python train.py --d_model=320 --qk_norm=false --init="normal" --init_std_down=0.00596 --lr=0.00117 --beta2=0.95 --schedule="wsd" --batch_tokens=65536 --seq_len=1024 --train_tokens=522000000
Each number is 500 + 50 x the weight over its row's rms, rounded and kept within 0 to 999. Layers, rows and columns count from 0. Numbers have three digits each. The size before them is the row's rms in percent of the matrix's.

# layer 4 attention output (transposed), 320x320, rms 0.0387, rows 57-95, columns 160-191
096:446516586439479453514595540489496487435467482524459523504500598542497332469559494451453572452465
099:467485525494487545470481516609497453539455435536562475447458382419567460525523515521430581435471
097:480471575510567552460476482570497453534449410555521504518516543525539376483523533470515546499520
101:484476444556491555482416431473490518535421472533458429540538494531509569570485459485539569521495
091:500430647516556484560561447477580464469553522573470555529482515495465385591506466491506466476504
100:434541513494598435533493509449469481480451576518531473484493567536638381558561524620461481509461
107:453490557514460462468428565486518535461537603519454550504477510499473445496501437647420545476461
098:557518436555486465501490482433533460447530483492519493497514469479457470471547489554503471501553
095:478533438484478454486537468458444511462540439536567576423526419488507535579473538490521651472422
093:507451573524510531487493572462430522565526439470547493484492533535460415563592464459516406512571
081:479492482487457510582511472420451490458509551569402549482444473513598492554452490511485576488475
092:390458309589498480480501477434560508508521485423537541431592509459497501539537473540458534486579
094:602610525560513613451485531396537495516522439532449531449505562560501479549374509452489586406480
090:627493514635533517502550463450496491423566439476429531614614477478531565546536461508456490550526
099:453504613495478471545451492445465490446472467529527568510525583472586439534525540411547504632548
096:436500531453467555552487435490577547489470570505583519442514519513572486465508459466432488547439
086:545397649427547544452531414490484505459473432483361468507533450514483429407471600584512450536459
093:548451586492508466521541559558539477470603547496534493510514490471408441630503471418487543440538
091:568472659595511469514515489513529431564420542494439517481604567494529557499488445488481455556584
088:441523423515531524538570541574513527531574488516461457465429578551455422491514518535487537467491
092:550404596564545535523410500527443389532523433471514544417570430543477537497512547328475550574625
097:493508527434609486502542531448463613467629539506524376530478521486490528436509421587483519413537
088:560559672595538543472508496509504472515456600539474544485553504490412455562457444450478519484621
098:492593563466455515561439432531523438448468468574564576453596550446457429438410579547557508533552
085:448507360470551569493471481457415511520526452459436508586456451561526601475501513454555606488479
096:517548602503485493489565565513463519587515584461509462508475528507460471570552400568543495498501
087:589525537474449526440471544525427439508474573442518404487463460520506451473601440477480473485520
088:426430559424486477441516478437508556507530474521468447578436494570548405434552539550525556488423
088:417536517457495405447475454610507571479522497584479565493504521566537507556552508344563589429429
092:421545560432497507495561510496486499475543518475420491426502545560516471443538501523515490481473
088:576513483533492500420534462406443436476505438489486475477521527437601520628560507496638459551558
089:515484479464443533519546554435445529475474580433554553580523465443554447491527454571556451490415
094:441507495463480545556470528482481556539495413479491615497531546482549496522440457503565483579464
095:538459505399446470506571410520519532487491598540561484513506462429510426522517519624474428545466
100:581469438474514496486587544519485504581473499490541559554512485552544437547530512514519464458459
086:497474656424472509394630528455507552607456555474515544525499455537512437454436471493521461482448
092:544466655429510470503526550486397509577454471597550522446442577506556463575428461550483589549495
094:542537525538458431492589454452530499468478492494545422496466470549476410528615467538495512482398
082:528553689500499498409581444426473483528397510500532488456505586577511335538563453511530530470495
# layer 4 attention value, 320x320, rms 0.0397, rows 58-95, columns 160-191
098:519493505440559526470563397436405515427564414431381505530457535508429523524504487463509511545529
098:523493501506416410574457433471518525390457558441456447551518481480473541465486526495494393496541
100:533507512460543421433569477481495520475541533517552500530508568456502465438546540470498400433532
096:439507452471506462515434564582402529466515416474488523452472492488501515483440525572400565642502
099:549432501573478451522454550490556469378608482408442489566461434512435496498458562432491485391589
103:523504497491520545499495446507518474563551453504435453498468494547546469561581452392508585473506
096:421465494522562561455565606378477523460537516508546476482463443420548500456517506547437488548534
093:563499527546440488544418567546517544496466593510524469558491480482465503568540479604561449456507
093:429532506528462446466455521501410643457537593624482473564539585590467537538512476447605483531495
082:453528516497592503500484503551492544560561448439471397466476572448517472517554485527590477526484
096:486548503457488516425514523453501487521479550559509473509475419525457475472526462455567533434495
092:496422496513508447463454480629573519507498432517595495497503431470510502534477426530445517497566
090:534462461501496575476544524536570626597443517511479578518546411451506496486444543520399514477553
097:570619540522580413437550505510522581490598567511546486501319432525446452535509469523478494492569
094:568413465515568456461563433423538557475523421474541567482472577489413466472481506531519544479459
088:506502483460461552570418533527440523535457537481515471580562598405552494516439504451507555482561
090:512541504517449466500516394474503481500508451570447550601572529547534533466523512519521470448457
092:550480527486462579463468475517551588483483466364594541476526455549480496511493522473443464455506
090:495487498457533467457518551491425528501468432552518529548594470414517520487426535488536576537529
090:507453515450497456574519541502511500441529427530422490519459493528480527544565556573549450465526
096:454415485533426560497488495421608480514419475494529508465543501488610508474443493510482559523493
090:529566528499537568508517392513546647499533428473551466575610518533548521454415544512486435515468
098:501457495470479457507477537554478575531544411500556518556420479497479499544437471561523555424500
081:510492514503520513502593533499483432451493584555503548425554549474445549458511433497455431466505
094:503504478541580610527493506417523522489506476487506467462562448502543549568514490519498440530451
090:527447437495525487493470474632343566464482559507428530592611559547400501530508494582567493556459
084:445557538517507498489503440511484504490502535458568481515554594511469498575578504490452523428413
087:457498527493507395560347512497393456450504562554458485477445503512556461529479463608503465444452
093:535453524511478549367492484554515445521575473551539550539494532540539478514437521440555497429462
089:473617508465522504499423477582482472543572591520453526519390499430407483476539467419486587552458
089:519551505497521486467608507556550478457543549542444487448512509590476497507564488464401519551519
092:528523514471514479521509534488581575494503469446379532513495491575509505494494474586419613632574
092:483492451524496458414495640543567505489513516464556472463409524523524486518450504496566543501499
100:506482519520449544520477480376406611515489493428483509490585449466408508502460518517523575532525
088:519461522573523474483435435469519455532433513519462469423529540574441471515493440564448594451532
096:530480461532458471566475379459532667495561418445534502524551482509459477496433502532425469479500
098:510512435503534631502436539593488472549514504489559507533448506528505491500523541494483496433549
088:459569499546440550507470490629459504517552517460544435508481345543520484532529614535517475479516
# layer 4 attention query, 320x320, rms 0.0589, rows 64-121, columns 160-191
083:485562489541488480516460474516445536522560556423482530394493540549500461420517410498395522482478
085:515355506582536497552476494518503533481567541416491410541447389484456504396450559481417539540522
084:433425434468624521453483526502425495540408589467598457515517593478540553507548443408487459594543
088:481504471481418510516474476548481532541441558541465577425529516503472473470534505605489583446484
091:634540461530476457525574579538549507501486595399485536579532443491381482487442486599511509508526
093:477560490412466535487439540503459496590440507508498498474489500476538499525515445534485492521466
091:568540525483533508496524543421505562477467452482479472496549446448492472482529422485398478487442
091:525551534452395504536478493521519567487489525584485541518448493428529429508468482562514521470415
100:483564497581546422495409385432530453520522451448412483388506498513547532471492584465518536493513
086:502542505519441511581573407475582503528387587485480467501549421489480518555473522511522506466500
094:449422482564465523476556586539552512462565567488560521447520505450490524588538468463447423507476
082:525466477429489556525488531620475532499522538480580469523438512512485505589548471560550497449437
093:480496504483539449575572514530557559476527424560528551468552536561600492488474497616416516633553
086:479459517576516489446529464580501513427455443528415508372496509561390480504565510560492535525556
095:393478488554533445517440490515435475510443464416578432564556460556489533532484553402530557530585
091:520351480420586623467429513601470551468481482547520491467509535498542536459428447641549529478446
096:557474539577446429556493466550557503502480493519451485542457529514396511493524526592521480487542
087:450441476504527540492409495475572491470605461511526549539402505497532538422478486503465402541478
100:518527494501466573519563578525443571573484547550427518438501571446446432518507499586408417450488
088:536458464530469515462515435493518458487407576498503516487486499532365549435576553585562536532536
094:516652509484506521484501491534550507484540474546453531422482519455490484452531540517465459615486
092:447388458468534495481508502470555441464502496524524534497451479571523555445504556546531440577516
087:463516523406538543527440572522542524540454463501514529466439439612510438440501409542515599503573
083:478501459574548572450515497463599436471516529529473405523564456530480540550551503439469375591549
094:489454489490515452483436446477543438586441510384538538498633396480449553470486654363578534503448
096:590471457528541436470454453434526491423459475403563545536503460537433567504546490430533416482527
091:517456470444529470490492602594413527459516495571508517462374555437586512479542393524497459540511
089:552525463555426445463533495571460544476543607551485487407436539461523520582505448529539510468513
090:451614504562493472542398479519455472524364453378487419538537481491551486466569515351471468480519
097:492550535491560478464424500482405407542434488424511425481585453492463497539514449363500476480544
079:475510510377597497494424469477432485482535435523583505499468540473535519494502470581550554506409
093:524504505464547497486466456571497497495489453354572462495539436448515495463621490403507441589509
072:603545490545390472524434507479529446523563485392467527604517472480491461581487446477509573441456
085:549451476408567499470517459424542572457519521508565565458564482601579530480381539541636505510528
075:551596493503449521432446513524545450463510511505460425417474534507445525470517383427496575410499
090:406557478460501496436408563568414492505425429517500541358477635420518507435530469573501541467541
082:527455518537506492480558576530422519520500553449520498541521550510485496551438520509473498451506
083:457543478453439512403490490510533488574427518569496491385456611521512526508616338476527500465470
086:432531519482475534529547582510500556427563485631458562473509640461475472490474509527511521402515
077:446491547414495519489441524439491496437538448620386495374480511533517460441488434590486518503435
082:518528480490523524457486568547542534482507447522584615507472530468559517388537406495494473463495
076:476446508515555502466473452485579464485490459521472427523450549463511521528548458502503462486577
075:521504512493546395574549501469518562478563477546410490410499533567588461551440578551488526461458
084:471528506506446520468550571543482498504528577536465473516533505491524495413518385482481530518539
088:514647516530428466460432476553459469632422498428606452593525554409516521460531415395543521404468
074:574452565534517398481529496501539452526629454513458444534469534591439411507494536544430552505422
079:536507481460487520518463490572504486506593478484496460512485503471473496495522360486430641507504
083:519511474452390478497427579486457486558470495552472427439459480547508488464460454546523606455496
082:458434497572430428532535458506632505444416613499534561579482401364436518502445435533624509458520
096:429556508515484498474562523556533522504520613568411470402479600402423485503532500570452404500567
086:462438521569467404506441545509490578477589466534492447604468574491508503490528506440499479498480
081:461444443540508513454594501523497496561454635490494544495505600458523498501527599492480498490534
080:523448481535488376498577516513475535539529379532472402454429553457495479482510563548562534517507
091:470557510495535522539559557560479511517493555574449485544503564448562516537451517518423524517446
077:473552509546508420398489456477597454518501406482433540482508496454518528491533481474532571470490
089:489489518524334493523526584559462532505481646578404454548461508471438440555480483583436476469533
086:527524534442468547586444454443558487504460449370485459534580450475498475451504537454478490573487
080:505588556432482434525479575497530509535572418473455419496443467476486455444523505494501499529561
# layer 4 attention key, 320x320, rms 0.0525, rows 64-120, columns 160-191
088:483555484516381459508548494505475486464509496485481453471451501499454403507581474519492368446532
089:550552535507483565522544444541428532497508520518443485474518577426523391412515533516475467561454
086:425450466428506558442442465515471463552507445465677481452465398516589592611561402449506475564491
098:489532519586466404490417437521476521588494469494433478491468458460478449442539575493479571488566
097:587536522560432505544535503494433542491439583503464546549577408491384414436457516581468512409548
097:432550465437505486504471504471599453546456506412555484525467533511529546541526478506530540446492
092:545571578587437507502475490425379544441510482594360449528478602535525380464525526489448549542406
091:526501547484504488544489488496501486455528503468434532539508614572432399404475559460461539464413
110:423555461513513474457486353510500546582584511508409485373490541467532594470525624523520461527476
095:487468496528535435514508441499534517528453610516496506481480425555444544514456575456579604437473
098:548447435579591487470537563549520471408477497477578495566483401494435481639587418481475457550483
091:494450534487408575543506475458512459497404501503465443554495628499477436535560480498525486497512
101:480493507477521497515554485497486495437503442515463500493461546577472520477463428600453572551550
093:499523495627508368442532462534466415425490519498503448472521511478431580547488457530491497445506
096:471490536507480522453467532590460449631446510510618504456472446493590554594484478464515510491529
089:519439407415611519447575432585488561500488475436599454561497433469471629495417452500545486469506
102:503488530602473493555470448476435447452505457562459489484503552454510387440507561580551432397574
090:476469505402541614545507476455650505468551475536480478489470571510634511488393491508508450529492
105:574466491571524527523498488505478538440520474443528496507470520487465468423515474521466455431468
095:475511493620460459458467463506443460548428505489497520511493360439476576532517531583529516448597
097:449527478449562464500552510488550448523582463505476412476494517506458516446610497457447446512486
092:387478429387535542493477450503535480563472509491532514446505527566590570546487449523512504576542
091:497533571402492528538451514444506460533382484550397500538468545608586398461437540498478604512528
085:477511512537457445432578495526535443469522546424550477467461408499499566594535432464493429518472
102:500537481586455544444448457507499549527510483426519538474553507429487491458463546391521525540466
096:507496474531488516456569447505439512551481609494543498515548437478421563505470437539488461483456
094:463465454346592535493494536555520469532497447486642471507497443480606521490495448522516530513537
095:563496537562511464482549463537535554500548535500569495539489467428409490484593511489537507481464
098:413623583464423502459473553519429470463458456502548437374531644491575396521559525406487404521495
103:467539518510499504473496491515419502535427458462455447455512630452451425535598468437468484533491
087:490498575443414543563428413486485528536447453549414492493523625534547449462503483556504554563522
099:484500502519498580416524487493518464482467496434523416493516490416529490475504497529506499575564
077:560542437539462499448382391535475567408418522482371443478467525512447446457519495519531560519570
092:451522599434472540472456514462432595579488544551474494494504540558523442498448486436553530501573
079:529565499516426525466428404581423532538425434533460443492479574578511550475611443488503572539512
098:412524507449500493444495451474507492499509454440509545549507437449576495518459506625456534481495
089:640529498594553461523470472528489496457473598526528503553493464428430508466452445558506497489487
090:458441432502504465465519496522536496502441484551547526567436467543549602529498420486460480462450
086:584381410457538491494520416480576552483419433519421545613599458551446542412481519579476564487493
080:481488455487516453574476384464466514443486456501387497547542495558468583509498479551458572532487
087:445425633421566520452528542576444488446450512567396469594516549565507435517599466454424475549457
083:391456483473513576610553579478549420442524536474483431464502489502513492503447533605486524538552
082:520447508503621516608572412494483510508612531593458462481453515595414419454513472491478451552483
091:515534598483494529504534529527543477506547521556548456572501438426443447468552486524470540538456
088:466519548534458492500462527535469480556498466465468454508480595471489427470591442407485571485494
078:478523455537501469563495416529493506433500524571393436490590524502457438444526450523445509508477
083:413427459437460492604442411536489473425517489562457464543479492524475490448506470450546492542547
087:395518513452421508567500475464513565562532520558455488470449566505599581503489535500510583495507
086:558572522593463491409504419542541521519471550561527498544516503547480441460505415480527566504530
092:537482517514535497549488448536529533496560532518457499585471478450460481485500490491475512444466
089:508535445550497449530503472509500475427499459599483453514460503488451549434549463592441478423447
087:562503424617554502464466574452528480491510517419668541538433484462450543514441535524565441376448
088:461457502490502572545554491502534496543546526565542505431422473514578476465565512593505490474495
095:539504576507581512508483449556433505474545438536552473516477495520491385486620500433462470481434
081:459529325473520521450500481540469557469495451540489477491525515508434679574481442486440582469479
095:538547498577517455505455547504523467493470548454522474520491457540470439466551519558537473456489
091:489462503462420496443424451577412616567510513512367486503579499434467522474507517498553544621463